Weights of a small transformer language model: biases.
Each number is 500 + 40 x the weight over its row's rms, rounded and kept within 0 to 999. Layers, rows and columns count from 0. Numbers have three digits each. The size before them is the row's rms in percent of the matrix's.

# up: layer 3 MLP up, 1024x512, rms 0.0214, rows 58-110, columns 256-383
# down: layer 3 MLP down (transposed), 1024x512, rms 0.015, rows 58-109, columns 256-383
up58 079:460518511506441402500540474521479533488488457540444493459468574495483480488556452478464455524502537517491486502465561476490473620507539483500450545458515539528458482529475465512505463563539528616443538515483551565516515609489517549422517496487486504566539484486421430427482491531476476497521467459578518440495510472462557464476469547505561489470481439459480468532573466511428531565571
down58 098:544452470515497532527493453460450514479475496470490475531501475572569480587447498481516574477479524468466553497493540532467497499483512481540518463451441555471502485467471522456455437455557451469476479526486504465444560512528501488580591446428486403481536434513483538521507529483448578478583426508486472424500546461576514502556503469513596509568536566519517591459440551532541452427481
up59 111:508486479494504516472474516532468479519408555412556551427454484561535458467452508554514458529542457638475480524475518512501498519446568435449510521482561521519493426501528529546487493492569569461512492445560515515484529494580544468576476503501509536499469465487449514490492493509567469433547483544529533467484491492427490492507496491483568490440428477402461554484548520485549444528468
down59 118:455549450473504613553558475475488504493508383547530487485498439493443565486489514521581501505501501433472502479548547425516543456533392481487507553515547527443563457465522457534499586511560425501432528435485549535457559504498507491503461495507504494561519467489498434489447460557479473548543559526452459514503444481505491556422460459505493545507521602491459532537503487535457486522485
up60 102:466503486482465576530500429516517506542567467520524531549524492554492511530504481496541534614514510472461482456582403545550524468486559461490605455463527505492521548555477509460522545560535524511474505494542486507498417474491476504539478486472457512489530551509471438527487465582514550501447468571484467466500503440485477516430487497515553469496544439513467483446509456494535496473521
down60 076:563504519562445487464491518614497524444514584463541454574468502577564453543492524602485448442526526494544430520487530523511504520430448544558483533518488440500521422491526428492506442498455533521474540547479532477516529502562500478470467553477527511505413470510442471512537510510527559476508493481524480487531459541588548533521491514538539487462466450496441500481505563526476524491477
up61 108:504447459510484455452470498568464521525495451460495454544511508510442549505532528486581499479492499522476420498511428518549580536449483516540489467530489551513466503496534401451502509488492536442448495446467474579533503557478560527499511420502526441557520542609481405454451530487515513481501461438626477455535475419480533519454557501526485501489543499457544455551578523546474465483462
down61 118:527489498499446573557542526512512408442527554500525503463505476542495617558497577546474538500548424544504532522523451444547567507530515522494428463518469493494546498494486528463526540538520518465530462559544535530542520483464503462492454487495492502517507469625516504538459523501514518466553513527459523594573556472448545518445500502556441469469482500460516518511498546493496506557552
up62 095:576449458498455548541484532476450515499432575458540488451485532463494474499532454535445480495549484469483501492482578528483600486425442489467443572483515510488529492492476502488528511544517497484479529439467469454484514588478607470468516570502573555518536481511530522516518466464489550534557523559507491482421520536468467509473465530530574428523476506487517559567500503439544475537411
down62 095:459563453505447532538540580498536453546512359542475436529542539502496553522510528545490504481519545451515540543443516377464412455437550490549436510503527521404516483424514472502511531510521514519476507521386509513513518504504447509518502501497473490596518517489583502476574479552533455477528498519517470489531468493480485558520472488444537487581511533506516499496484562508527518566458
up63 125:476423530518521436562453491588523573505464510466608469578509588473481446511549468569510545565577525531512485478504456544502569485590508479550581538471509505557526539506448524526438500453519501527430523537526509522499470567551487531515530506423529576498448553450522507501501525518526536479535429519543463520548472503520548523520508540537509551494511477497487511549537409472521496486604
down63 125:465536493491483437450546446473465457488514541540385555471550414511542514607527503529520509552502502460524489443522504499472492442499545475550404461506462431430437482524598415486520539502507558422494463547541454526473490424489524545526493507543504436430521432519516479489501477474512494477442506539523511432515491509478464500510499497476527467520515470461513559447485468496494542498454
up64 104:522542551497463466514554487490427490518495484545497515383527521527480513549472440473488414429559513474493456516417520510563537533425451483516522575481502563493578445513522510538522521548478558525494480420474537485508455375476489519480469470486531448565479462508526516560449421484552466447510483549528487478527506494475504493476420543462495501492442498482501497519476458524542530521483
down64 099:521493456486538464557528439485450557472575547492491511530393576463463549491475552505552456514530531467526511540564481501571480532566471499489495528500485475467500524586500426480532412461439477502537537490561500499551513468493422529475519529510502460452564485504478530475511471503478482577470498492456503551543499453480557447529512551517457486565512453579459535483488579477435414448509
up65 101:463484582488482574462500490467484567517435522536559539514512597481516536466532497607505492506500551510497472453503476538487505534365529468493506532451538524505460499485514465502488455581549545480499444438482440472538519448461550451497523577532464465553509484503518532533481519497513488504532551455453452491471490486483496565505470488541470438503500491531483541507502515510530505546512
down65 084:548559451497536509498487508505490516425527507521507445571500486559506532526524535515539540510538479423459421543436505444526483504451464571458436560532510467459475522530462529523524559527474510461445450538377499565496416414478529501503471497534518503478545530527540501555499494487504522499545445414502503546575491523455531474554494538516484561533459494562506518492575439508482390507472
up66 110:467468478524461512443457525469405508446494531458563605431497480591548500560510525537532437529562501559523530480513573509507488639509543508534553489506450488537468503497461506549429455480501528450519450545473493470408514560497444537447511488507433500468428482483513500581436395506497511521459497510519546492489507427484464479459455477554416535441482524436505545475598519492582486559450
down66 099:499526479532522452520478449556448471506466527485512549528540495485482424505516399432574514458471552483490563493460453562492450570534522564484501499466433522502528500486498537481459478512543495518470559501491499450556501432550488496559418541477445450606522598531477411454474544546445487522518521502510553483458529508523515538445496511543491501556525424485487628460617619546456502510500
up67 100:525467567494409426511481499466466526527402522485445479491483441527423532611490501528457488463511515532503515484585523502540543523464509514527386566524493497530513560540542556492495543496480481507503487504505473550627537442493516370387503447520508449566550515504463501454516484506475461500457477446533493528545542532490486469527510485489531421453409488471475580502444473459496527432478
down67 085:471427514513419472515544535555469425510465571488517441520507500502519562508418528577570505463494451531523523453477479608527502483498499503487503458498545532517581425480525579513464477579421451506443470494525518463455566543496585502453460504481518483533460514540439470463455528421431491440472449458486495497538490530509448512494427470579524512491489432433447524490508561482455544409549
up68 108:439508609506510507387500437528425478555433436501508554480477515495464470462556484474468577524518470508461451469538543580532548534489553516443532565451461488540527479533528488491497500610553553482461511477506504513568506477481551464470411520491445507508501569445460469461469477598486532458488491440604562484510508439504518602458524530460544489455504442443520539454580483499540456498540
down68 103:507429501473550550466561471508431518477501479459575581486499529448524464489509553545461532494514508575476442510550486534546494551515497485511501501492479443440521555482460434578455526529476502521503575470471465469522551475515526450468463508449538478517473460499478475496499446421484528456464436438551534445478542431554573544492526494528524540584494446467521559478514571499550494503456
up69 067:534460490447479456425506520498435542555506512478540489517531519486513480502507551536425527502571549498470472552471501504534508560472534467546542494514401531484497488503495469501442514440535552502511611508547424501538470549542555494470509470499467504473474523407598513482499458539512569519502463404534504434528490478467567535456475517487445485524568496453568485491521467518548502447461
down69 059:438479452543512495531428516431539516517474468519429468570485477527494470482506463497493494434548478485510560419535518453511517481485462501405449456494560507487549557515516513485501540501492463526511450572481614486502604539514507567451488482466498488520479627496426471508497589494538501474518533593459502484471424536500534449631473480578509446502479449525425548517484514471469494568553
up70 089:512460503494534506461453536506526558525490545403536560464558381495524525502504491549499512496477536557464488437497497562510471508493484479542518571502458476542488544507484511516453458545551483445545416534523529489390486469543493451494438545451445506465485525499553506493497537452491558525528468552456455513535504523561522575470512449517494556399479540479434576505529478478555480460435
down70 109:615401561535534557528572451502486467501501409497445555454524511531494505462467531532499524452492467520468540496557497503519530453496516468481529503452446532500664516500522441512515494482513494481526463481577474403448565506435525491536500458470506466515494497496492509495505487511488530471493483594499453470481491461515555490476550487457561430421494534486504512422432492449486507564500
up71 084:483507484540516448479504508525499504497481533449493491496425471565517600538544477462504561525537423490508481490547520496509488545537531542469474476519496456507452514524501462467517558538467601511525534531499484625424502509490505525535473496554458558439470454494520420551482465547543568521556451533497498497487518494487499519476469498517478506477449437496465484482526420562637577492553
down71 063:486505462443458436463611500526556453497520529490497477477507503471501511495477505468499451406555446573511547544493494445486532507511496500498480409538513486490556520455516551465481421543431405501488488516497530511419585473560438416505549458537563499496488521512545511531549571485519477546506474538481537480481557545508548553482499412453512507442462473439512528487440551494441536492538
up72 089:526467391507445475551512502462448617517487589544454512512523472600438591455507564613456511516534508536526469449524455508539466459417535487513449526525510505520510584492441514479475461484488483537513476568578546530486515573450501425438508509525530478503556545542551419507553497454513537567491475513499444580486519504533476493467475472529528503474538527504505446475551493467515514492423
down72 090:501537469497526458585471547489519561453522513515527521553542524409459564560516483486534489513521434454542518554372543380496557542572564486504473455501449446488454558489468498515534476409445519489482500595459524593450432518489409564485549550475466489564483543535494513532572531452538422481507474456615461610553484494464527436495540501486488520517541540575469507546509552527470498530525
up73 123:473462507534474503522481501533513545467488475543461455540550462450518387485469513547534514511473562528529562477481469572502450471464502489470487498469553496512452478523495496499569476530562514567466492585412485506485396497527555539464506528490472555475461472456472476445444435605507526560481502580485460377525487502561503487490504537465483509480494428540459479554489490541528505463560
down73 127:459508458522457534508508479498485476603523551413443470491531474519480532468468412467536555515502506626469444462480470503490502524539505481488570459491578439504501515512511514458429451487487520550550495522531522563512547472420454596494547489439484501512429502510507503550488451496533471442464511532627469478499468496519578513472525409503530546535479437505515595419445436468522480445537
up74 094:455455429502496528488474467488454496490444522456428491515450574478461499547502521489527455553491456579471537463406397529479502495528507491460426512491576488482512534509492452515529502562505464448561456489523509622499492535526523563516495512507433523547498558494484481438485514511569559537493476461480464477554499465575475561498499524569500450480532525522536445514537439507499444490547
down74 103:498499570505564490559508525439448533503523504438551519453560459522536526447556530558441519469475568418499504496618618423498484449531504519523459547506479519502435536456562588515443492421553499531483460501497480429515482488474440478519522487495454517532544491491536550514530509549435428462514493487497512507510469499530494469571509479514514481509443438488533518526506498550458537506536
up75 117:477482493501412515542514530536507550526468503477537550382553501513565568474486505491480571528488484499504517484488543631574511515420575500489497482495488495523522460523512491511497527522552491500482461524534514497518457470537468488468445484505524559495518501486429452526421399567555512502547461512538554465494540422431515457462469577485489532440480429438428528508506516520531500473586
down75 108:438573522488539530519431445479503468534489476512484517502519555402549525489465443456474454533494457495454551441486389511539504513562434507458472506525436507517484526477522427477509552556514529496519408513561476500486547417483513526411495502504455458497492548519476525535500582534517492507507515473523486526468563533561552538479473508437555489437467467416510536517506533458455522542528
up76 102:456485457526525449538505504474463574510503482461509580473525469536428451511552506537434551543487469466493488509543533530514530511537488516488525557482375516517488547565480466509480478513529537481468501600495598580521440460510494486444487507532473482490506531468490431527487462517537527497364446532584471510494496493540461521418529531519442549444511543499508463591508477427519521477556
down76 061:591525528494526448489589475537498460451501553494488485477534498502429503449471533421501467510506489473459549504450446528557527567469524502491473525525532496513551544563514514530476518515533423492485515517508473510472463455527485539521478518492513506541544460509521576443489613587457469488558485444509470461462508464474509523550497512476479484473569482509483493516516505512462497481539
up77 102:521456482505525519572541477475453476507574514480486558532477557487525458519512553453553542504483486509490391530488480485577507511537532519509463561473521481518465531518470455491438485529449537521541455523525529559494533464511530524527373536459491508551452575507505454495507448486551591527481460546521486536512500487522532533498456470485523484506500437451443519431487492478546480545543
down77 102:494522537496510438468437513480514578561424486465531498438457426489540487456624491520525419491563499487490483473538496421530545511447462457483571451506472550475481514533494466495528547469483472527510547486507466546502367500424515552521534460519464486560426478515551560465485508474519478528596477522539420511473508476458583525484483544514523524488472552544540473479508514475492460508426
up78 085:490493515498455450473537479482511465475528497453515520464469463515500594581502538499520509637503484552492530509491560501534513537593515475516525413489556450512514428467483448580428494538496505462555476536476495585556507491521416466491433468538541602559485532453445504547506428492561510444453441414528484432561517509446536498450482510438474508460523426489547528500516507512585512441476
down78 103:572457507487548462529515496472451551498514420505520500495532422513496465455538495596473487447456504551523491496558514528506524486526402514515562481494456481475476487452476534466509433465545443501536619519534419504431611564563499510526466478439517504467496439411421537492533464503443520497517483440501518416505449515503549419560518495536464494474499505506534553529529515525503478489486
up79 033:497486585523494550506517470525545540546511420523472536477526488527448454500497473520463585610462488526473522481474509504465572555462525466477462552485435498521501413438499506560531538468506550488506514492553526534511508460453448500462510427489531481470482510551490492526507548453460489527489516500512511471499496435421518522524535535481407492528414463502537563540436487521490522483507
down79 029:560533441474474472497531520517486533426519571487497487496482518473486483461496548521476503460467485529478517500431540507560531429510529541496490481563467454432491523488478495458469470477546520544451524503473500482580497554527515408540497523519429494547560473525482501498549450538472463495506566430465550617448501520553555549566484444474556488497533490485481454447452525469468464533470
up80 092:500506422552453499498512409523473459495492536417467547492489519507469490544528490451471468512516509498456491411483527510526477538505523477459409469442549513623498494652461483435452520508568460477501518463507471542499455478491446491484465474466488525481421521509546545485483444554500512492467471525484499475546506516531476540528457523557514506416516508455443518521462444490561498442451
down80 076:475497474506512566484491515521555484537492482524562493535542453582560520431456544464495451459568443514465493579508423444479496473473503502509426507595525473487490512433506481458438497561450522496483495410525542490495522510442545464530505535532486428467525459494487477483552539522508475538511465415466579482474479538497506501454479418513488549581537515543531509521499508551445507547460
up81 093:543529546515517492550520448499526521479434441496506531490498524520487521477538488460451515493482514514485452463523498526503517487533452471449569455466546480524606520517430452468480522563564526528417517505450455518482416451518482525494460592489521438490486559420523496465501553624469506507505528490514551437520501484580534526514565497461506474507463440509519576465524533505578528494409
down81 091:565526521475494476541578494504490533519522569521462459400543468440476531500495507491502487497581462431487524510510507456494537522544470494481515624498531472495480533475531550513520550487505399510488449566607526515472538474505477531459483469447451560462551494531509476561475494438535535549503561444524543510528440506500536502463538550510529541500536556479551570455497481467446504533560
up82 092:550448550530544461479452428507542454547494477516507462455489494527482486613505470505519478493512409479487489530448465506532560476511518533540472498499545425525501487543512565513523521506465504513524486539473493513541481531503526490441480496489490507530439590544503482501455505531484524471478548531429537531560555514488352495450532469508457487482501479463475505489525481569549553444528
down82 105:501467424478475471503498504488401480475482537456545565443507502551488506475483597510481507481478516503516461474434474559530474549573518511486513493475461465510546451514474519515471555543506428456513464466553485465498508477491464563488508504479585480551486519453463531484528483484445506516499462503496466456505466537430536426490477525458486522366579479460437472428525478480545483506450
up83 096:485463479513481496487511502469552452427552557446517445521580470570490522414538490423501531525587493531490519513535481525519508501472593477467553514514524563508459486496491549496437486540582481446473507534475482487461487460485463506442519530525511516488539511504497561575501496486541610550476514515468530457490493486544516584447496474472523485518605438524511494466445431542493479435468
down83 106:453505470478598537536494501490439414550505527498493511477498540478475421475501491544513506463458478514532540600474385583455475432553539467533538562519478504561476493505500579549481412494515476479452498526525490519545478507492565448441547484463519517492597488549490503514491516548468481460482569449481544514516488531407574489505527490526490506471465498502493494489489577521526533466553
up84 091:495460480477508470515506483505525511447402384464474557474488431595480523538594491502484535486571460575506446518454498504559460505510615507493446485519489468491432555519480489523460537577476548513495471459492518485502573504513574521538521516494468516475475588572503446504464495539508624440479487507553558437498531478478497503412568479471573517496556478467448572499483452572550462505492
down84 052:532504524482525492516546552461490452392487515532500465537419393499525493547471516453483480494461521521535516510487501569416470502500446508530470436482517450451579489382590548445473474513524530535467549510528471531418568474535544441551525524461459540439505514500506483526566502560494493526513534420462527462500489463535512476472532417419463449501475503529479515475451552515529454517609
up85 095:540534514514431475477484487467502472459453477534509536528496485502466481592576482465522550479512549446489486450528506514543478511529528516502492562506520481508513543532473473458555489590499531555494552489486518501514467500482465458417561486502468459481451489493495464458460505572465492557484496502497592490498530482489527516466505526512459453484504475451506495499451447502588495535534
down85 088:517467507557504528483534553502540525519444522495526452463485514486490478553489410504498465508484508389525480542564548452594553535426522502503483479493592451508549497482561498410511426518499495425455480541478504431444493541558460496520508470553434438435476569508479514563491540450503464486422502473527518468489443446542494450552515596503496508524498479478448486522524543466439431505550
up86 096:560456531506548481461548521479436457443497464458479561490565497429434514520553574522485502588429505538481498506544480552492502480527480531504475583494492474510487485539456432523489491595515487475525530487494465514500524530498489528453361528550503537544528510517549456489500491485557550516392539447507472479480520486574470554507501503492608465441520568518534522497576511445528561465571
down86 092:492586488483514507579383563430524482479543508505498479504434597581452469457502502464533530456481465450473540453552500490466484511494569494518547579479494458486418503533508543503485495454481506503469437446495473571535510420464477504479579498490522482452536499451499513540515502626515442545502537508545459519498555486548521497535430448510517572512478553463415487442477464544498497464560
up87 110:515503531518450477451461442554437541535505504509498513518491518517481474590501498476454529493551478473513509521513394490538495492519544515587488553520572467499545484531497527419491506515497498458459495467502602485492477479540535580518380514504545467504535513503519524573355475473524475487522467513463484495527453464453458516460465516511510523491524467477552465469581423497471557436542
down87 117:447531545490529570535472427453544502468495499510497520475523553521493562578509500417480508528577507518517492434500470508557512534585427500490601477479415466503545463468522484476412478451462486469502469495628467476498509444595545538519525490525544486552503537453500457472445449524478544510447550501522478475469572562504534493484538488446515535467480549425554532454514561517527417416517
up88 104:457559474504491520404475499565543463498500463482529520501532407495574485461464515528477602482487501530483502508459525549463551515488473510434525506479430511525464549542498441545513496492568489467464452461428497500540498513520521508552452503507507515520504535403541513500466493566444512539500545457518564436512508448425550465509500546516503572451522490552544449536550479611534445495505
down88 104:457498524539501467438470556573506483567445532498402474541538525476349483427492447474457412485544486535493535484498365478473450482500462512483539433528498512541507482497506467493477567478464490554549475489517465528518505546536506508461527490491459521531502479431528435433556528526519483578456508502480520474540478441469548591469503554525589491497484440507542440498478551505538459496483
up89 037:535473515473550513435490523495466567580473525464534506506504435491455490539540556521495434545527554500525512473441505506525515520461481571483475508500514524431568517525502480522563463443486541473472604428534529445446585491427489477569489492471487506463509494428463486541524539498468465450526447488505529506505525398496460480493547501380538576523542503521547506454486536462526479462483
down89 031:475485482486489544461486485482540457468479494444482499513478491499494496454543473501493511459420451435501492566560498528512544481537591430523506514530459593571416495523488490508504569499476442472513512533480487549518436505473540367438504485479486455496470510524475437518489480526478509484493611480569503514534521518566474466548523554506433484466451475480461458509513443481459540477516
up90 103:552487457526580580460473463533477545496557480498586553434522553592517481474455526560500403565542528693489518543510435489527543516480536484521552516477473516509477440512454501498543419484540521479470448524446547565483495528527442441498481442518486508563466482449467424506443446487501510470508484475517511508545428464448490525502500558546472544452506470458582520468522497413596555524521
down90 068:510476515549518481498520552506540487468533521502481409470507492446459478454489569430481495493524507439464502483497512504538480506435528481520463524508589466485536561441535487559534544540497535536470481446490515489475526514486546502447568523504514536395550419452533526504537519489478508469568496508505501439528544510498501454531529509560475579563452506538481474446551499558499458571522
up91 040:502482511478557456489435456476480514444469494524566611503516477513521485484496463494510497515501551535533482521513580571480541532442486461519525442575480568506561461508494487445515484564456533470478506491486582466474521470531488512536531536550488483482536494460605494566527525465507484543553482510527517516552427420478525461574535497539466507506392495467556540471509501555528448506460
down91 037:496506483516496514447505517523504542482551511425464504492524542501393502484583580497484468477464440518572537532518427507543468478524524466551445495502474525512454474538529502514461508431523455597517539545447434555583477442528483476526494506490506541574441594541451517464465455501518480458502468529494469519441477484553585541554468530492511599497518490498514440499503498485454540505483
up92 110:505507589493506513532500470495469517568478540495522552482459567550404447513511427583493482444515454504488385455426459539541493477445518477533531542482466505506441493541565472506502428466508552438520530451518574486518486490475535499454536452426572462472456531537452481520476538445442438510503502570533456485490502461505477552459530494547459558468477503381478569491520464460480484476503
down92 110:444508496482400520471455510488499529505522534545549553574460476506558476551515475503580533578534506502523468483531540479467467517544536498528557439434521500520584516405494537501421494506547483451522504491501542476495541465540428487521517467468471496513453484486544545491524524443490537508535513471468475539487542515532471556521505467432450495500536506458512530520431545522523441525445
up93 107:463444538532466511538455478542446555424546488480545518466535525545491466560506500514539460537435511484480509480480468572511466510472481531479532571502433440513498555566519543534526517467447534515475501534466491500448454573508502538515581479479503514487512507530431458449443534552471470489413422474515448473503528463505533512439542468512433572472516497550481484479547491505456500519550
down93 104:507440545477580558478505486466508410481470484403472454501481547490522605483484464486507467543533530513438470477505436581526492500550501448491573508475487618518494497474484436436496475445543509474427549448445504538489496510508542505518474448502466491525572623493521525561532484563473576565483497445471479480474564525486524528479530411497463515499488603574461517534488526520515428531559
up94 129:542459515523560484537502499487543554486457557411522609409483539566510509528480431479502469522432505544537504472497429489527520476515480520498544512450459463535513478552492466476465481472531480545486508515474581496583540482514527488413457485516499474495453550461485502472500467526485495492454410528569573485497537524442486493474546462488485466481472463508434587453495427457511495547478
down94 121:491479511471544535517488517498543434579479491456543549518506468453495537451518478506515552464452434414483549519484483513409426462446480500491494509506467468483433552469438478426454517584480499498573494529532541528509509457509479513532507490441551520439455525548505482468443508509445503477554520427498525483450469555441539547514545523501475467508464549479467455552515452549557467486551
up95 100:396422497540491494497518477589417546468536567439491525506462490474569485560494467555461470513518452476494463462521435545511541456420511518524489530510477499499532581535513426482510506550535485469472554596483557484589472436514569464506522466489476497564517510468494453514473576461542513494470542521489437483481544473466520582454450491510452434509578470463516479560580480456442492506522
down95 118:529492480455526495527541513480500436495473467495455592579496538479464486486573543540512486500475501564502505492462458501541514494602409498532563472508504564575521488443448545528461470412507485511460466448496510429507508536602461492528518533531517515504460531536451520522513457528434506519455443531514575537480569454454538542495535492423446516479499518500478476445590535505517500546480
up96 188:490511505541530484518450466499539528436527447534535573453502490550489485495531470473596540526504504512482521429535504537554535487490534488529524486464550499601462538569449481473538446533512456477503391559502495520479438485496492548407450516523512506431531485511500489531463526583532567521459499583503545509510500497483533482555505565563460449413498524529447514551495416504439488513525
down96 104:505505500513487493511480497505514486483521504518501483488468509465508481513481490474578489494486490507491510484505491466508504455470489451516495490482530506533492523505464509521517513482466416508518312562511499497486507489482499516472492484477540513481501497518483498526498533497511522491490513565493502492512501538500484491557522501584494482431505502524497487511504489510415531500530
up97 111:478470532489500545566484393523493460528499536464530547484496453529565406493524460495527502504508539505481487459499504505552486520471579451482549495418539494544511489578467485485580451490586474464515473502475488533516501520500444540463505472463501576461494525468455500458453455548475564479529463554511560444563456465494571507519496583499486500474538459495475540522531459549510426457484
down97 090:522468481498499519466476468489462561531477487445508522500509497488482485522525517541542524493500516506503469483457519536607459462497505413577517514480537474558588525460430559536492554454545507497494409515548508510521561565461480525460538499419479527475516588535512533497539483521472533500477545514468485492453503491519543516566555538518503493580507487488550505469504507503462475456487
up98 101:582563510508535527457516487510475421502423474466537518463467465493527447489499505518520516494467515510482509504371487489482515540517583480457455475465540453543383475537486449505483463538536470478506526474510465491503533469510489477482482512504533594493424569499539497449503478536491495515555568496537487449528516529415436483463493476509521515475479484474488568564500473534571441477532
down98 093:454425498489534532526480541507478534411528470525451513500533555593507485490502582473520463526490516579506488491547452484490540536422449464502406563479535542471417412526454502486457506418536486441505519417522489565547529511437422515541490512485518430604506477481493538535488447498496477545495530505527449513491520506508541503499528504514453435516459549517515437551526486519521509527574
up99 109:516390533526518415542490450511484506502496494498566542457513550511448465460539425540463483483524548520484437506420490524522485517518541478531501532465477518526458530518454444547538398569513525580512499494447574548512484479480499500435487496489444495426451470485549474458477518484527518516490419455605434515516481508535608543494550524525467488481557531507475581505494465443567538504480
down99 113:503484456454486403503490521565477560470583532477478489443451528477449394516557454495485457412455509582526475471430435495504417550451556514510516520481576459458410456493496527509552520449535508475545502408497552582449491498522480507515512464517517535502567527432505533509522501510574538529521552519417482438432501568493487546485522540423475565513479513529553453482546453572518479508495
up100 087:471517552485446501492463530542522527476534530502571576492478418552536504531534483447553537509567478523506509508527502480560554553463591484538532494543520501511548487496497530482422530540524482483517483525523465510455483432508478524509525443524468523541491503521549419535509430528529589451517494493498489503460505501470519493431465539445553519517465481527500514477562447580558481444428
down100 087:522477498452502545506472490465477512585471477466502521485507432469519471470514546576544487443461515496518564491578528484446492501491505508495546546450443559455533450450529471494530457463605431549512529481521523533487569498495505477471496486461509498512484460491483482462520440487463523521580492455472480467470530508550497506503479527500492484476558578480501497521464551562533475492518
up101 095:481491523496524524464548511571557554465566577512519508469519525496531514481496467494437429485501488565514445499439478480551556527399515514498482543489480512515477521494463446501551409511583530503570436589468495518467537502486575488497506491505448476541507520491531503538537484453504526479518439480445432522543523483432588502515476516489529516476503435464400510536481509495504407442462
down101 118:492519429509509464457504458506474501556453493494543466475497484544488571442552496566516508489519535443463510444494598452515535474433465501516528517513580440508529487514525529552451449500454511516494534520505486433513529451510389566538539492501456493483455531490514513516532530509505523425524456473619588532503484522611499462506544547558572478530563464483545530525507503467431517486401
up102 110:492490522477464543551514466567497538475477491513424591438516511526527430461541476503469534546555477533426453490561566555548494547466526519437444508479489445530419566524517433553440491574492538495424501460483519568447454475501492520507531468461513484548486482528476437516533470497449523422530470531507553496488449503540615526484521518525544480514595499442517533462569452496470516567438
down102 115:519406502515516522463466499518475478471515474522490438592474532580444510494532466476558494505492488431466392436474472447486477508553519529525601483427502472398530355523481502535465472484499487560473569498521463548504459592489490491502535523498452482495505505578539538428542543509560553472567426580552492496467495459541460514464456539515510517588551531506542465535498437508444462488470
up103 112:499534477495534456497540493514477507454490445480477544493523479572539529549471519505562527493485507561502481500515466503483482545534568503463473483464519482536496522495489483514542512520519522485544386480503475470500553513451545472501512569511433513492516490506489492409514461533502521540501450533517507469481475495542516523556489456506551464514472430426410613498458393556605461438412
down103 126:543472458513498511552549513487605430524547469491427581551497549472469529532501490508493517484515484453481472436465447490469436443538524497492488476564527589557565458466496496503470566542500487528516543467474493450486492476553487495464513472476546523490512482532585524512472501504455490506408566506507473519485537522549460488486498420479487546490516539523441470466470544488510435501536
up104 103:539553574532571479470548481506502544517468529499547489469453483475491475447564491446502427453419578539502497463438500503484499514516539495481563483470547460511522538535503500486498494498501473553502538501492482516536504491539481562498508530511522490470410650497530520435449489545506515445549572522486491502592456515491469572506528442505495515455514415484480529484443485489572509440518
down104 095:569591461489570515472521459469517519478530517559535501454525481497496525556453519559462563526499530466497564458547532401491470535539487501494445482505414487419457524448505455498540515535496484566493491518544410465467487467508496474496437503432511478512572362528547504505485513471517526457478584459525501457549548495470535495480491474589484465525540520471535496452525484521551510452524
up105 113:440491491503507535516484523541461463456480478412497490543542466518479500529559443505480543426558482580493525482419504548461524473376526449423414533484553558528454528502448450535508449535552519455476508488460508532496502514478593490460568485491546481514482524503446464449475536458432594554559565507568495430493470513492575525518590482534475470465513415488471492527506513509498507476546
down105 112:473537517492567582544507503535494489458536458388479509458633494490472502474507512541459517484450485543485514494499506458462562542527484482503517502572549544458491500470504539541431483500545533474457462496472499533534525525524400496498479495456479473512443491516507521442510430497445567550523447541439462468505498459418510564543494472467526497547464533418530474530457590533496544476521
up106 086:460414526491532543439435501460506492517478591409581613436534510529538519513567483479472508550580550443492455512486480527538502558492537470466489486497590558552423494522448440517476492558526446483514508478457520479516494495491521469451537461558468507431498485557501488486487471475564559556470443472530439454517546478413493468494575522506489569471518558478506490550566476476546408533513
down106 105:533562477470533491515517453495453486496508472563500455497440475529494517517507501405516515474472541432498535516497500491494491513471530495489481471453505473468498472530504529539539477427529530499509498435478418467528590531412467470483451556454538513519395476573484540473500438502499522479420476558443538406471495502563496508532463512470480457528429505554534508483411471457462474409523
up107 084:417571534527505495438498517496510524559505456459520515472486517532445464424549525511466522500588467569476519452531515512525480541533505492410487550407467478559448490537462493486504472476538528565491514470434534527544549536419495520485534528485481520444541547460532535477473436477531492515485594533518548513438513546465495543581540458522583536477483436421507571491546514452529441508492
down107 106:593503455519569477565496468461458461505477448444507474537514493484567473524483452503540533463477530461499542509560490559477584511529418475515512527535460496532555475484553543480450454460519456540487557488537497442497571524558555485537494497461537556549526439543462522476524475501482534508513485498454516428491485548531467491503555489543569546507477549510586424472486474617527547476545
up108 033:395537474483529523442501444494555590513414488522568530479461505478567492515487535482513503515462554519528452493544510544443542521512471562514417432521499428537493504567479471479463543565513470452537496445511483473501521534475466537544537449517477463533549536474536503492490568499510513514476507514477406524506534483442533489504613569483516514485514450570538516489516468558504596517482
down108 028:505487487433568495456595471553612393497509588419508498490517540553477519505465517540504528535481516491507518530508509517509536542517576523530519470546553578505586522474490498530488480484460492459485544548493534594452590467472535443534537522498507498509470503497492481494555425539502432537509569540494507445532548450511500415445484424502521470471507459449521462456499429511468508513480
up109 079:488522458485554564513507484461438506504442520418515515487514528462456471467552510477485492457470501489475458454478402501492563472523541515474460603450554497539447542539501507492525554554474516500510533427503497480526503452521555461442506525476431482539517478495536509488455526479538537581552531558447491464516515579532491558474504469520478554479619493504492557544461444487564550444478
down109 107:556456489485627502571507487428434470512438442480475532452553529472509421495511545463522460404469517427517495473527468506462516510511433496483569519503443508515541600458550474510512519447523472515574519517599527465496583474448535541519466484473480475425517498572521538444550511515440433510488451437524508476487576472543440507565548463525536508482443612511515479509488545461522523471517
up110 035:453494551503490461413527524487436547415518455486605510463452532526444503453554465570498490533437532526545515490551481514546510564533499573472522510499454541457596509510467447451505384412470421493535485450526471533547482506519502480528512449481580496413590469480422461468502514449434458486469523583482550520559513482421512502588472485451462584493455433508502534473480550585553433538483